config.yaml
num_key_value_heads: 3
init_std_o: 0.0
train_tokens: 591800000
Each number is 128 + 32 x the weight over its row's rms, rounded and kept within 0 to 255. Layers, rows and columns count from 0. The size above them is the row's rms in percent of the matrix's.

# layer 6 MLP up, 1024x384, rms 0.0886, rows 864-898, columns 0-63
size [ 93  97 100 104  95  98 111  97  97 103  96  85 100 100 102 100 104 109 104 101 102  85 101 101  97  96  98  96  97 106  94  99 114  97  98]
[[114 133 135 163  73 142  56 179 102 180  99  74  79 146 130 108  94 105 133 156 129 104 144 161 144 130 147 124 223 118 176 129 167 163 124 171 159 174 131 132 140 144  93 122 146 111  89  93 126 103 142 118 145 121 137 113  99 220 122 116 145 118 116 169]
 [152 124 141 130 100  64 148 113 136 136 123  84 106  88 119 140 155 144 185  84 137 144 168 140 163  93 112 189 119 142  95  92 141 133 116 146 139 166 127 125 127  30 132 129 114 115 199 124  79 134 145 101 166 178  95 121 140  76 196 154 101 184 142 161]
 [131 145 128 111 179 135 157 135  91 192 114 109 145 102 118 131 122 116 127 122 132  99 130 157 137  96 150 137 172 140 123 195 111 109 101 130 136 122 174  90  87 131 109 172 149 116 136 161 110 165 115 104 139 193 154  77 139 116 125 158 137 119 121 135]
 [146 114 123 135  97 132 147  93  99 165 154 155 149 144 106 102 164 166 128 153  90 188 168  77 148  79 143 121 102  55 103 142 115  81  85 133  90 138  50  87  84 117 142 130  77 146  88 126 161 126 150 143 112 169 110 104 169  92 194 166  80  96 136  73]
 [182 164 143 174 136 119 114  94 128 115  79 133 124 158 117  75 162  63 119 167 179 127 110 153 107 163 125 129  73 101 127 135 138 174 116 112  92 124 156 120 123 118 171 148 126 108 107  94 169 180  82 112 124 166 102 170 184 131  76 154  86 133  75 205]
 [163 160 124 124 174 106  83  57  99 168 124 146 112 179 186 108  86 135 114 200 130 169 114 142 161 190 123 183 146 110 107 138 151 155 119 131 102 212 118 147 136 106 100 170 142 164 132 111 131  57 149 106 121 113  97 175 133 108 107 135 157 160 128  86]
 [130 173 137 154 103  87  81 135  78 172 169 155 153 102 123 186  95 143 125 116 115 119 192 129 144  82  79 163 113 119  90 151 128 143  95 146  90 122 153 131 131 133 144 136 165 112  87 188 150 125 138  93  89 140 146 109  87 175  94  93 106 137 139  87]
 [ 84 137 110 146 136 121 120 180 174 121 132  95  84  93 139 111 135  84 145  81 127 119 189 154 140 117  83 147 107 135 181 115  94 147 148  62  50 158 110 183 154 100 124 121 162 140 188  83  98  83 173  44 135 128 147 147 151 136 160 105 124 116 135  99]
 [ 87  77 121 164  98 155 147 140  96 132 175 172 119 158 103  93 169  76 107 112 179 152 184 170 134  96 166 110  92 112 159 162 108 140 197 113 166 138  96 121 101  52 103 134 150 112 147  82 120 129 158 154  86 133 141 152 159 103 133 102 171 111 162 139]
 [131 121 152 142 126  87 102 111 117 182 110 166  96 162  56 128 152 181 146 141  99 111 153 149 157 130 114  93 115 155 148 153  96 115 104  85 128 115 101 157  99 146 112 205 136 104 127 125 118 112 108 135 143  96 158 109  89 129 126 144 114  82 199 155]
 [180 145  93 112 138  89 126 131 170 133  93  85 115 108 116 120 157  86  72 173 114 160  74 187 146 131 114 136  98 146 114  92 111  88  81 145 168 180 146 125  96 145 164 101 136 101  97 112 109  79 145 127 138 121  95  97 113 111 133 116 119 148 109 174]
 [160 129 114 111 183  85 115  99  74 151  97 120  99 100 137 134 125 187 162 165 170 201 163  90 141 163 201 147 195 199 142 121 135  97 126 136 166 143 114 121  79 113 197 159 144 143 158 130 121 153 163  64 115 145 145 139 159 163 156  97 163 162 134 127]
 [154 193 109 101 132  98 119 172 231  81 132 140  80  78 176 121 129 124 106 146 166 169 136 142 191 117 171 135 109 165 141 115 157 153 128 179 200 183 171 139 126 153 128  87 153 123  90 111 146 109 158 160  45  88 120 138 168 111 117  78 102 142  49  92]
 [175 122 158 181  87 152 180 153 159 158 126 149  67  88 128 143 151 131 148 128  98 130 123  59 144 122 148  88  65  78 133  78 145 141 171 116 133 110 189 151 139  83 168 119 112 118 141 131 116 124 153 144 141 157 157 112 114 117 164 143 102 109 145 141]
 [139 134 119 118 159 123 146 146 170 159 136  94 131 185 107  97 110 159 100 126 201 164 129 120 210 126 121 129 118 118 135 134 130 116 143  90 222 118 182  96 173  88 163 189 128 114 181 200 110 131  98 103 115 134 119 171 149  99  70  82 122  81 112 150]
 [ 66 154 131 126 139 152 116 110 146 129  89 182 119  66 159 138 150 159 106 183 124 100 134 131 192 127 163 114  79 118 186 119 137 163 114  25 120 139 177 130 155 112 105 121 123 158 101  97 112  95 146 160 110 151 137 133 148  72 118  97 104 102 114  95]
 [152 113 146 187 186  78 140 115  83 140 107  95  82 111 147 113  90  77 118 117  98 139 120 118 111 114 168 124  99 126 112 102  72  68 146 108 121 101 154  76 173 113  44  95 150 168 141 144 130  64 113 138 107 115 106 115 102  84  83  94 133 145 152 134]
 [151 128 101 113 108 189 142  91  84 130 147 151  96 116 120 132 117 115 123 138  90 155 120 115 100 104 112 121 111 149 108 142 121 188 183 178 169 127 132 125 154  51 160 107 174 146 120 141 123 180 136 105 175 123  98 143  86 100 178 117  88 103 101 143]
 [114 130 179 120 188 121 168 145 120 139 104 125 126 127  80 110 120  82 141 119 130 149  80 131 132 112 121 138 124  91 158 138 130 176 133 124 160 135 141 137 123 183 164 125 180 119 151 122  69 114 131  63 112 167  81  93 155 140 144 129 113 141 131 135]
 [136 147 126 120 143 134 150 131 170 161 152 143 172  91 113  88 148 123 107 184 166 186  98 189 152 107 155 197 144 137  80  87 119 136 103 137 190 140 156 109  71 147 211  94  84  64 137 111 115 142 123 152 146 175 137 130 115  99 189 138 106 167 134 146]
 [143 171  81 124 126 144  98 166  90 141 179 133 174 125 105 104 118 125 123 156  81 104 190 110 164  91 119 156 108 126 144 119 115 126 150 156 118 132  82 148  66 107 133 108 122 184 125 111 151  95 141 120 137 136 139 127 109 140 180 111 105 162  72 179]
 [181 124 141 130 128 175 132 168  75  90 138 106 136 100 151 111  88  94 131  96 162 126 163 141 158  34 109 104 102 173 159 193 179 161 142  93 139 123  89  98  99 128 157  72 116  88 168 180 137 128 162 115 141 116 143  79 131  58 134 114 111 171 138 144]
 [126 119 109 130 151 129 112  86 162 142 128 157 115  66 122 147 151 142 156  29  96 102  48  99 132 123 120 155  86 193 101 148 103  61 143  90 120 123 155 130 186 123  68 131  82 114 116 180 118 204 134 148 149 103 102 131 116 140  73 186 106 100  92 137]
 [167 127 167 119  75 136 169 131 132 152 187 165 112 127 164 125 165 130 132 100 173 137 186 151 138 154 102 161  88 115 117  95 123 160 162 130 135  99  94  88 181 119 146 132 172 114 109 153  97  77 120 116 164 170 124 109 159  43 134 206 143 124 207 125]
 [163 126 101 162 160 141  59 117 142 152 103 147 136 163 142  79 138 168 198 134 104 169 160 111 137 134  64 153 151 130 142  93 123 156  61  85 140 104 117 171 139 140 112  62  98 140 125 138 131 159 170 101 152 134  93 103 117 152 164  95 118 159 155 116]
 [118 107 109 127  86  99 118 165 166 189 127 136 197  91 137 135 155 151 160 159  49 147 110 135  99  68 103 144 123 178 125 116 115 133 143 185 189 160 125 104 142 149  83 101 103 123  80 201 163  65 124 127 162 233 124 105 137  68 118 127 155 102 121  86]
 [100 145 132 137 110 144 154 131 127 130 150  87  75 185 109 117 153 125 158 134 157 120 108 173 186 178 189 140 118 153 160 113 171 118 162 135  92 128 123 157 133 140 110 146 170 207  88  90 109 174 138  99 102  99  74 103 147 166 130 110 158 122 112 124]
 [162 171 150 193 133 155  78  98 120 128 107 110  41 118 164 123 182 127 145 185 158  54 133 141 126 139  95  96 177 104 116 114 127 183  96 107 171 151 162 131  96  94  86 120 156 117 167 169 141 153 130 134 100 156 133 179 115 119 154  66 128 166  70 101]
 [ 75 133 172 143  86 115 138 143 117  57 157 138 116 200 160 104  81  63 115 128 215  71  91 122 174 121 106 143 175 124 153 160 149 131 170 103 164 135 124 144 163 152 108 126 117 124 106 143 154 172 139 213 130  91 175 142 101 120 120 154 147 152 146 139]
 [ 64 177  74 126 173 145  89 100 165 103 186 185 123 147  68 168 123 170 115 122 122 118 127 129 125 115 138 121  91 131  92 123  91 142 132  59  98 131 186  81 133 105 120 117 148 124 119  74 168 119 111 178 129 150 154 103 117 129 166 164  64 129 184  85]
 [179 131 158 109 102 147 120 134 162 106 140 154 153  84 124  89 122 108 152 192 116 160 115  61 143 146 179 141 179 106  89 132 134 120  54 219 112 152 129 140 127 128 163 137 162 159 142 117 151  96 136  99 140 161 176 170 108 141 127 126 162  84 186 138]
 [176 156 113 168  82 113 127 178 172  83  99 118 130  94 159 151 152 133 171  95 128 137  70 101 133 135 149 173 145 104 150 162 141 157 130 118 107 128 149 105  98 183  97 100 137 142 131 111 104 138 132 148 105 170 183 203  83 146 144 119 180 157 157 135]
 [116 127 141 101 140  76 153 134 153 185  73 104 140 103 192 112 154 125 108 165 148 124 127  95 131 150 105 128 140 143 185 140  87 121 112 155 187 114 139 102 127 130  76 141 130  73 142 135 126 130  60 136  77 100 171 141 151  91 161  90 119 111 117  97]
 [109 151 181 143 116 190 211  91 134 178 151 124 143 130 154 110 127  92 132 142 192 241  64  76  96 160  75 110 116 104  63 146 158  91 140  83  95 156  99  86  87 148 120 113  92 111 131 150 128 134 144 137 183 178 107 154 100 105  74 172 109 175 137  90]
 [164 152 136 119 180 132 117 160 177 103  73 147 143 151 121 133 106 125 122 112 133 121 151  88 142 116  76  73 111 137 113 150 175 169 163 141 113  97 110  86 155 105 146  90  83 168 128 103 118 109  89  78  90 122  64 169 142 129 123  57 159 179 113 154]]
# layer 6 MLP down (transposed), 1024x384, rms 0.0977, rows 864-898, columns 0-63
size [102  94 102 105 100  84 110 104  98 103  99  90 102  98  97  99 103 110 106 106 100  89  96 101  98  94  98 101 102 101 101  99 113  99 103]
[[118 139 131 156 109  79 134 140 109 105 144  87 141 113 163 106 141  97 112 100 158  91  48 114 126  89 142  99 101 104 104 217 137 202  83 187 183 125 140  98 111 120 172 195 110 117 108 104 131 131 149  96 150 155 151  59  82 163 190 139 168 140 115 142]
 [167 106 150  91 130 123 125 114 118 105 121  99  91 159 131 140 106 140  57 195  89 150 137 166 217 115 152  87  71 100 148 112  94 154 101 128 174 128 105 142 146 158 161 138 168 125 144 110 138 133 132 145 181 132 126 121 147 104 225 126 164 119 185 127]
 [167 171 127  96 124 180 121  81 136 122 159 113 151 107 108 139 135 109 167 134 158 148 110 101 137 129  70  73  78 146 151 126 147 139 134 186 109 162  77 126 150 121  98 181 104 147 100 114  76 118  59 120 160 123 163 121 138  81 139 195  79 136  28 122]
 [ 94 130 120 119 116 126 117 102  78 137  93 154 158 111 112 176 107  80 153 119  89 171 126 130 169  96 146 246 145 122 123 174 114 131 142 160 176  75 105 135 112  90 137 147  85 116 105 111 175  94  97 118 158 119 119 113 151  17 180 114 121 116 167  87]
 [119  90 113 118 144  89  51 135 147 133 132  44  87 102 174 153 148 185 123  95  94 158 137 151 147 136 159 111  92  79 110 135 165  79 136 156 173 172 111 100 123 156 164 157 216  68 151 169 143  86 132 203 124 129 115 103 101  89 112  97 129 142 118 105]
 [147 100 129 131 177 160  88 125 200 110 119 106 142 141 112  80 169 189 125 159 159 149 146 161  61  77 102 178 147  67 189 101 147 141  96  71 133 130 145  86 107 106 151 126 123 171  61  93  76 127  97 100 109  88  85 148  84  91 116 116 136 183 248 150]
 [117 187 108  98 172 108 103  89 104  93 114 173 115  48 110 170 159 119 167 106 146 100 134 144  82 136 121 106 171 117  76 104  73 175 164 157 116 159 166 150 111 110 174 168  75 109 108 124 158 159  62  92 121 162 193 140 175  95  94  64 135 114 138  72]
 [155 137 116 137  93 169 118 171 202 127 150  88 124 117  96 115 101 121 131 105  86 130 113 136 112 163 101  76  66 133 141 158 125 135 110 132 105 197 142 166 129 131 142 110 173 185  74 172 132  85  92  66 101 168 162 177  77 131 137 127 176  89 132 166]
 [ 58 142  94 106 129  16 163 155 193  70 153 151 125 120 125 162 155 139  85 128 122 130 122 162 148 144 130 118  71 129 117 105  85  98  97 156 127 168 123 104 154  89  99 102 119 166 130 135 116 107 153 108 143  75 110 112 101 145 195 101  69 104  70 139]
 [106 140 204 147 148  48  50 130 136 162 123 139 142 120 168 169 102 113 131 121 127 130  75 103 127 114 179 125 130 124 144 108 142 100 119  95 148 116 155 147 158 106  70 147 148 110 100 171 131 107 162 114  96  85  65 124 151  91  91 157 139 130 112 148]
 [120 147 107 114 189 122 164  85 154 140  88 105 119 144 138 140 139 138 131 158  91 110 113 156 155 141 127 115 137 177 130 106 190 104  77  81 119 135 134 113 107 174 100 144 144 163  33 182  94 149 136 141 147 151  93  91  90 143 146 141 157 145 117 152]
 [ 96 132 108 100 116 120 111  91 117 114  84 108 158 124 180 110 132 182 150 137 203 144 149  50 143 113 177 124 190 190 115 107 170 147  99 142 103 151  62 130  68  99 129 128 173 128 109 117 141 174  76 124  57 120  94 150 111 123 101 121 108 173 129 176]
 [ 89 162 117 118 134 129 152 134 132 132 150 126  97  98 159 105 157 205 161 152 190 185 140 163 107 104 108  74 170  86 114 100 142 166 123 195 132  97 119  97 145 152  89 118 143 109 112  79 113  81  94 143  97  82 127 164 152 129 116 162 192 242  74 145]
 [118  75 196 123 111 111 153 126 124 164  93 120 132  63 106 110 121 170 169 151 119 156 127 111  93 136  81  89 176 119 124 121 134  84 129 105 114 123 131 185 157 169 142  66  72  75 153 145 112 125 158 104 152 131 198 120 140 144  97 170 101 117 167  45]
 [118 142 115 115  80 114 114  98 163 109 132  95 114 193 144 127 137 100 113 138  53 114 133 120 133 149 113 152 102 120 162 139 107 142 162 120 139 203 130  91 127 148 134 104 146 176 121 148 147 125 213  97 126 121 148 159  75  79 104 162 133 169 111 118]
 [130  72 131 152 172 144 117 101 154 131 109 154 123 147 190 114 154 130 124 127 118 145 129 156 150 153  91 153 121 115 170 136 112  60  75  83 102 120 105  92 110 121 101 123  79 125  99 110 121 166 146 114 136 144 103 140 154 151 171 132 141  93 109 136]
 [140 104 165 128  90 117 127 133  95 111  76  66  43 114 136 133 138 117 146 170 135  92 144 103 120 139  79 168  72  58  51  71  84 157 134 131 117 186 101 109 111 122 109 152 100 120  98  48  88  99 114 122  63 100 107 123  85 127  86 115 141 135  91 124]
 [144  73 155 113 121 103 177  98 143 204 127  96 178 136  68 147  80 112 149 123 138 155 123  74 104 122 115 103  93 103 159 118 190 115 172 182 100  96 103 130  72 134 166  65 181 107 117 161 121 157  77 122 169 136 169 166 185 125 114 138  83  86  79 162]
 [106 156 144 102  73 132 137 207  90 106 166 111  94 128  97 116 179 157  97 126 101  83 171 160 201 125 126  68 107 164 125  99 170  96 132 112  69 111 102 136 143 139 110 126 123 123 131 127 108 147 137 100 150 143 159  87 155 156 154 165 112 121 144 152]
 [115 132 113 127  71 109 121 143 146 122 173  95  71 151  80  87 141 114  99  73  91  46 106 171 176 159 147 121 130 142 135 133 140 121 137 148 126 132  83 145 114 192  87 129 111 155  71 118 123 113 114 142  98 106 138 160 148 150 186 140 120 129 130 101]
 [122 129  96 139 129 108 105 184 168 111 181 157 164 124 102 207  81 119 156 184 115 150 147 104 123 115 167 163 127 164 102 170 154 133 144 105 136 143  90 117 167  50  82 127  94 159 121 127 149 118 126 109 160 142  86 162  86 176  80 140 149 132 132 117]
 [102 162  85 165 138 117 113  74 114  59  74 115 114 110  97 123 173 117 109 112  83  77  71 154 120 121 159 118 177 139 168 167 112 172 141 125 125 141 156 149 150 117  92 102 122 128 156 125  90 139 115 141 113  58 123 155 161 129 139 184 133 119  86 109]
 [156 114 105 128 121 121 143 192 116  96 142 151  94 121 169 144  97 167 121 109 160 104 121 138 198 131  95 155 142  83 126 134  95 120  93  82 144 159 168 139 123 137 104 160 155 130 168 151 171 147 176 118 161 120 185 169 183 150  65 156 122 123 197 115]
 [137 159 137 116 194  99  95 217 114 120 104 176 169 215 164 172 118 165 106 130 182 134 155 121 113 145  89 163 116 130 113 133 184 157 124 113 159 140 156 108 119  91 152 138 152 190 178 157  70 115  90  83 118  55 147 160 127  61 143 113 100 110 141 133]
 [112 109 102 157 103 100 149 144  74 132 118 106 160 137 175 146  98 132 162 161  92 159 167 113 156 100 129 149  68 153 112  87 106 129 130  99 103  91  91 112 137  98 155 135 171 103  84 114 105 106 133 154 163 129  95 112 123  81  97 181 124 165 148  96]
 [ 64  90 180 110 125 166 133 165 145 116 152 130  82 127 145 106 106 132 132 128  88 113 128 131  90 115 138 105 107 176 129 191 105 123 101  94  99 194 122  94 155 127 126 134 147 153  87 141 108 118 110 103 143 106 105 179 162 135  59  99 106 149 115 156]
 [ 76 155 113 155 162 132 128 114 151 150  90 102 113 129  89 172 213 129 150 160 199 132 129 167 183 123 184 163 126 184 101 116 149  91 195 134 127 105 165 123 123 165  99 128 163 125 139 111 131 133 144 138  82 120 120 100 162  59 103 143 175 156 156  79]
 [104  76 111  71 101 165 196 140 102 128 159 161 177 132 105 123 124 142 170  83 144 168 149 138 117 101 154 158 144 149 167 136  97  93  66 131 103 166 143  93 177 174  98 154  86 104 127 112 149 151  98 127 111 119 118  92 178 124 151 103 176 157 117 162]
 [122  74 123 150 116 127 104 180 109 148 139 120  97  41 197 107  71 155 109 101 153  83  91 134 142  81 141 215  99  78 196 180 167 124 121  87 199 149 160 158 115 100 132 145 149  97 130 117 132 156  78 106 110 127  94 111 118 133 136 118 116 116 101 118]
 [109 168 108 147 127  96  84 113 159  77 173 173 122 143 126 163 181  90  61  81 131 113 147 135 179  95 135 106 162 102  93 141 104 138  95  88 155 163 172 148 148 141 128 162 117 156  99 111 159 163 134 133 131 186  83 126 116 117  96 187  91 101 180 103]
 [121 142  66 165 159 108 137  78  95  62 189  79 121 140 142 135 147 117 169 114 121 101 126 156 126 135 147 128  58 160 178 100 143 145 106 139 105 142 144 120 117 132 199  56 146 163 128 139 100 131 177 120 157 150  57  99 167 104 139 113 105 140 109 148]
 [142 151 149 118 143 147 115 122 137 123 104 179 110 174 136 113 116 166 146 194  55 106 176 108 115 155 100 120  93  84  56 110 173 118 108 130 134 135 139 138  86 128 120 139 162 112 181  93 157 115  87  74 176 157  88 160 128 127  99 105 138 132 140 160]
 [ 95 132 134  86 137 156 162 162 171 149 123 146 165 141 181 137 154 129 138 148 150 135 114 138 157  99 183 105 111 127 192  85  77 133 108 153 100 123 138 113 108 169 136  97 112  88 152 168 102 160 125 138  82 171 148  91 206 128 132 206 115 144 141 100]
 [157 153  93 126 247 174 167  88 174 173 109 139 119 137 110 100 116 131 128 137 125 108 198 141 118 121 132 130 137 105 136 150 152  66 105 132 141 199 103 122  94 152 132  83 148  91 115 105 149 148 201 125 137 130 166 114 143  97  86 132 154 146 142 159]
 [ 97 110 140 116 134 138 118 117 111 140 169  87 174  80 123 137 135 146 161  64 135 105 127 124 140 137 161 118 115 161 188 157 126  92 167 124  76  59 156 104 132 104  53 111 166 117 100 150 185 113 137 173 179  96 181 161 136  84 119 150 113 137  78 113]]
# layer 6 MLP gate, 1024x384, rms 0.0909, rows 865-899, columns 0-63
size [ 92  99 102 106  93 109 105 100 105  98  83 102  98  94  98  97 110 100 102  95  88 100 100  94  96  91 102  98 110 104  94 109  95 104 100]
[[133 161 111 144 155 132 163  64 133 132 109 123 151 136 121 188 129 136 175 166 165 143 128 147 127  30 119 120 150  89 127  86 162 152 155 141  81 150 127 135 100 147 164 169 123 131 128 153 154 147 115 111 129 187 128 176 195 100  71 121 105 163  96 147]
 [161 156 151 108 136 150 150 128 110 120 128  88  97 120 116 135 116 161 150  68  82  90 123 157  87 101  66 138 146 117 113 153  99 184 120 154 159 108 128 161 161 116 165 103 121 115 129 145 128 107 126 155 100 140 108 144 164 145 115 145 164  75 156 142]
 [124 181 135 114 131 186 151 148 186 125 155 137 111 142 139 148 132 111 130 195 157  74 117 134  95 174 125 111  68 102 172  87 155 148  97 152 141 123 179 167 167 181 133 164 147 154 156 134 141 111 138 121 131 105  99 152 105 109  56 104 179 133  98 157]
 [ 97 119 135 146 118 144 130 162 167 137 108 162 135 135 101 139 128 154 205 113 129 174  60  82 115  97 138 110 135 191 103 104 160 102 173 128 183 114  93  89  76 102  81 111 108 103 149 146 124  90 124 123 122 108 191 168  97  53 138 141 165 148 179  75]
 [169 126 101 119 172 107  95  76  75 143  86 147 144 167 190 128 101 134  98 195 107 143 131 145 169 168 111 167 150 105 110 124 121 158 141 118  82 220 128 147 144 113 143 169 153 140 145 107 168  51 144 123 132  94 124 157 121 102 113 119 136 160 162  80]
 [161 133 156 149  98  99 108 128 173 130 137 121 111 106 183 140 175 178 148 111 154  17 146 114 127 144 145  72 144 101 157 157 143 180 116  72  92 150 128 142 110 106  82 105 142 115 111 173 143 189 158  94 106  86 111 111 147 129  99 138 135 128 142 103]
 [127 121  99 117 107 155  78  82 140  92 110 110 154 125 132 107 146 155 107 118 138  89 136 128 111 135 149 115 138 181 164 196 110  72 143 130 132 181 105 129 154 137  91 142 125  88 105  69 119 149 143 128 145 157 160 158 130 152  93 117 117 106 156  61]
 [150 134 123 145 121 117 129 122 142 139 135  77 104 144 105 153 134 139 147 107 122  71 158 146 136  96 151 117 127  84 113 186 133 147 116 157 119 154 118 106 132 197 163 133 122 138 120 135 159 109  99 119  81 148  77  91 117  91 141 159 155 141 156 178]
 [132  93 141  93 116 154 147  96 114 111 134 108 177 129 127 152 199  82 164 120  91 101 106  91  95 103 101 123 156 106 119  99 148  80 164 117 166 144 158 114  81 128  98 155 117 131 148 183 143  57 124 120 102 168 201 149 195 141 116 127  77  93 101  99]
 [ 62 153 113  88 152 151 161 150 132 175 171 128 135 159  95 114 114 189  86 132 160  80 178 149 162 139 103 131 128  60 140 165 113 112 120 103  83 145 116 133 158 140 150 196  51 149 166 150 108 112 168  64  95  89 130 147 140  93  88  72 139 148 116 118]
 [159 140 114 109 181 120  86  90  88 180  56  88  87  52 124 102 119 223 170 147 155 140 146  83 145 122 145 155 128 133 144 121 146 119 184 123 165 125 166 132  56 168 170 171 180 105 165 116 103 163 181  55  78 151 163 121 162 189 121 102 150 150  72 169]
 [101 176 162 135 116 157 169 114 148 121 214 116 129  83 166  59 182 181 163 160 188 139 139 179 143 120  97  35 100 132 112 102  76 157 123 149 129 153 105 115 158 146  59 133 136  56 100  48  86  90 115 112  97  94  93 127 141 147 113 135 144  91 137 119]
 [146 160 158 162 156 108 121 139  90  86 121 170 105 165 113 136 143 147  65  91 124  65 142  98 172  85 170 130 198  88 152 136 115 207  82 101 124 161 121 165 158 177 103 156  76 133 163 127 126  64 125  99 109 124  67 102 116 174  78 158  84 156 112  97]
 [147  85 124 136 173 107 109 111 118  95 105 171 113 109  94 135  95 121 178 123 143 124 165 108  52 154 107 113 114 125 113 120 141 192 110 131  33 150  74 168 146 201 103 103 111 172  89 152 150 124 100 117 106 112  87 129 131 140 175 164 154 154 133 117]
 [144 158 126 123 122 120  75 158 130 123 160  72 113 125 115 137  97 169 162 211  99 135 142  58  81 100  76 147 124 114  67  88 131 113  98 156 198 149  74 123 118 119 110  91 148 169  94  97 206  81  78  51 172  67 136 181  75  65 102 121 143 141 160 170]
 [129 127 132 132 152 127 117 186 122 131 140 120  93 121 101 124 139 168 133 164 120 111 120 114 131 121 180 178  38  96 145  83  62 137 129 121 145 185 131  51 100 152  76 111 172 133 179 162 111 135  95  95 145  88 135 135 153 122  81 130 116 137 125 113]
 [190 154 142  86 119  78 106 116 163 160 162 101  96 142 133 165 117 146 149 139 142  87 151 123  84  98 160 127 145 143 132 110 122  54  89 126  87 122 120 109  52 149 135 140  93 131 127 163 115  89 161 148  80 202 124 144 167 128 197 181 143  99 115 104]
 [107 127  64 109 123 101 109  97 143 156 121  93 110 122 180 123 128 143 110 159 122 117 192 153  71 144 150 120 145 179 126 130 126 102 127 156 140 116 136 146 142  73 100 113  61 103  65  90 186 151 137 143 124  72 155 194  82  92 145 106 116  93 148 175]
 [100 113  98 147 104 119 119  90 148 121 114 124 106  98  74 136 138 107 138 150 163 140 146 147 122  92  48 156 125  87 110 123 127 105 170  96 168 125  85 136 124 120 168 106 103 129 117 136 102 120  67 162 162 188 117 172 140 144 116 116 104 187 166 116]
 [145 103 115 159 137 139  99 150 146  40 103 135 167 134 150 142 108 151 112 119 149 115 133 155 147  75 162 164 111  81 172 162 156 158 170 147 134 126  93 130 105 113 126 133 128 123 153 138  96 118 175 186 165 170 136 167 133 114 121  92  95 130 175 118]
 [104 122 175 161 123 128 169 144 136 169  96 193 119 125 124 205 112 168 160 132 141 170  78  99 121  75 177  98 129  87  93 141 129 114 131 155 121 148 144  99 104 123 140 121 159 148  70 149 131 131 160 139 177 146 187 211 112 153 107 131 150 167 144 160]
 [185 134 138 106 116  94 139  77 106 137 144 128 190 149 126  99  74 165 181 200 121 132 181  79  95 147 101  99 131 110 159 175 131 142 131 141 195 100 143  73  62  92 178 129  70 135 196 158 108 132 144 105 117  76 143 164  94  87 139 105 158  84 129 191]
 [ 89  98 135  82 129 184 135  95 108  52 151 147 106 145 160 143  43 190 158 150 107  93 125  81 112  55 108  86 135 131 190 123 107 186  66 134 168  87  95 112 130 102 120 160 105 181 169 112 118 163 130 196 184 147 183 145 204 124 158  91  70 138  32  73]
 [173 132  99 120 111 145 122 189 156  79  94  48 123 145 125 137 143 135 132  99 135  65 126 128 105 132 184 119 167 182 206  84 107 101  86 127 149  83 130 172 125 181 113  83 157  72  84 113 129  86 170 115 163  90 151 130  93 140 194  72 127 224 142  89]
 [161 126 137 120 123 101 125  87 104 148 104 114 133  82 161 183 170 113 130 127  97  49 109 154  93  85 155 141 164  98 129  71 127  82 124 129 118 125 142  16 142 148 113 112  74 142 123 168 163  91  96 115 113 133 100  38 110 108 106 122 141 119 153 139]
 [188 137 129  98 176 161 132 134 107  69 144 140 163  74 155 127 138 207 124 152 193 119 194 117 155 138 177 147 145  87 140 127 116 149 158 138 164  96 159 138 117 173 179 135 118 129 144 143 207 125 152 160 110 143 146 111  94 101 100 144 147  90 124 141]
 [145 143 113  86 164 121 102 144 162 151 134 120 165  77 174 118  81 165  88 131 167  61 150 133 175  63 126  99 129  93 129 204 229  94 119 101 168 170 149 133  80 109 175 153 147 185 189 110 135 129 152 122 155 125 123 123  91 135 118 110  92 102 136  96]
 [119 103 129 158  94 148 118 111 169 127 136 105  68 137 215  77 132  65 105 153 104 161 153 133 149 131  88 156 123 160 114 121 193 156 123  98 159  81  97 118 118 167 114 145 190 153 108 143 165 154 169 180 118 107 154 137  73 165 174 145 163 107  54 142]
 [123 173 162  99 121 154 128 125 125 112 167 105 173 138 143 118 131 105 180 129  82 178 103  81 108 115 127 225 126 163 171  61 182 103 102  53 131 126  89  71 140 122 133 164 112 111 100  74 121 134 154  99 141 151 169 107  65 133 115 178 155 146 107 128]
 [ 77 100  93 132 175  60 130 128  99 125 133 127  83 113  74 131 134 199 152 108 136  67 119  89 116 133 159 101  79 108 114 148 135 145 138 109 133 156 175  99  58 159 129  90 142 119 161 118 116 140 130 118  88 127  73 115 167 124 170 108 149 143  91 123]
 [149 135 153  54 138 123 152  98  93 152 133  85 112 121 139  95  99  44 102  97 145 146 121 123 150 121 161 114 122  79 147  87 118 148 167 127 110 155 110 164 157  96 150 139 130 139 119 185 175 119 116 124 154 109 163  26 142 183  93 116 165  99 150 132]
 [146  98 124 129 188  68 134 127 136 118  63  77 164 129 130 100  69 159 195  98  91  74 171 162  88 142 131 131 160 101 141 134 145 184 146 109 141  71  69 110 121  93 101 118 135 141  73 131 112 130 150 117 144 119  51 137 117 143  98  70 110 148 117 141]
 [160  99 117 124  99 130 118 150  95 146  89  79 200 156 154 156  66 122 154 178 122  77 144  88 122  96  99 166 137 160 105 102 104 107 108 130 160 117 159 157  93 173 100 128  83 114 104 153 199  74 141 112 184 170  50  84 183 179  82  88 146  84 116 109]
 [145 105 124  95 133 143 174 105 161 105 151 149 120  88 120 135  59 120 139 194 161  79 102 156 136 129 125 133 179 180 132 144 149 151 114  73 182 118  32  53 104  91 107 113 131 151 127 138 140 140 139  52  97  89 163 118 116 141 136 132 154 105 112  99]
 [140 155 104 135 110 128 160 141 102 145 199 160 118 127  79 103 153 147  79 125  98 138 120 141  78 174 193 113  44 129  88 141 164  99  86 113  36 160 162 138 125 151 132 176 125 114 158 152 135  76 174 147  74 149 144  61 181 162 105 136  94  99 114 121]]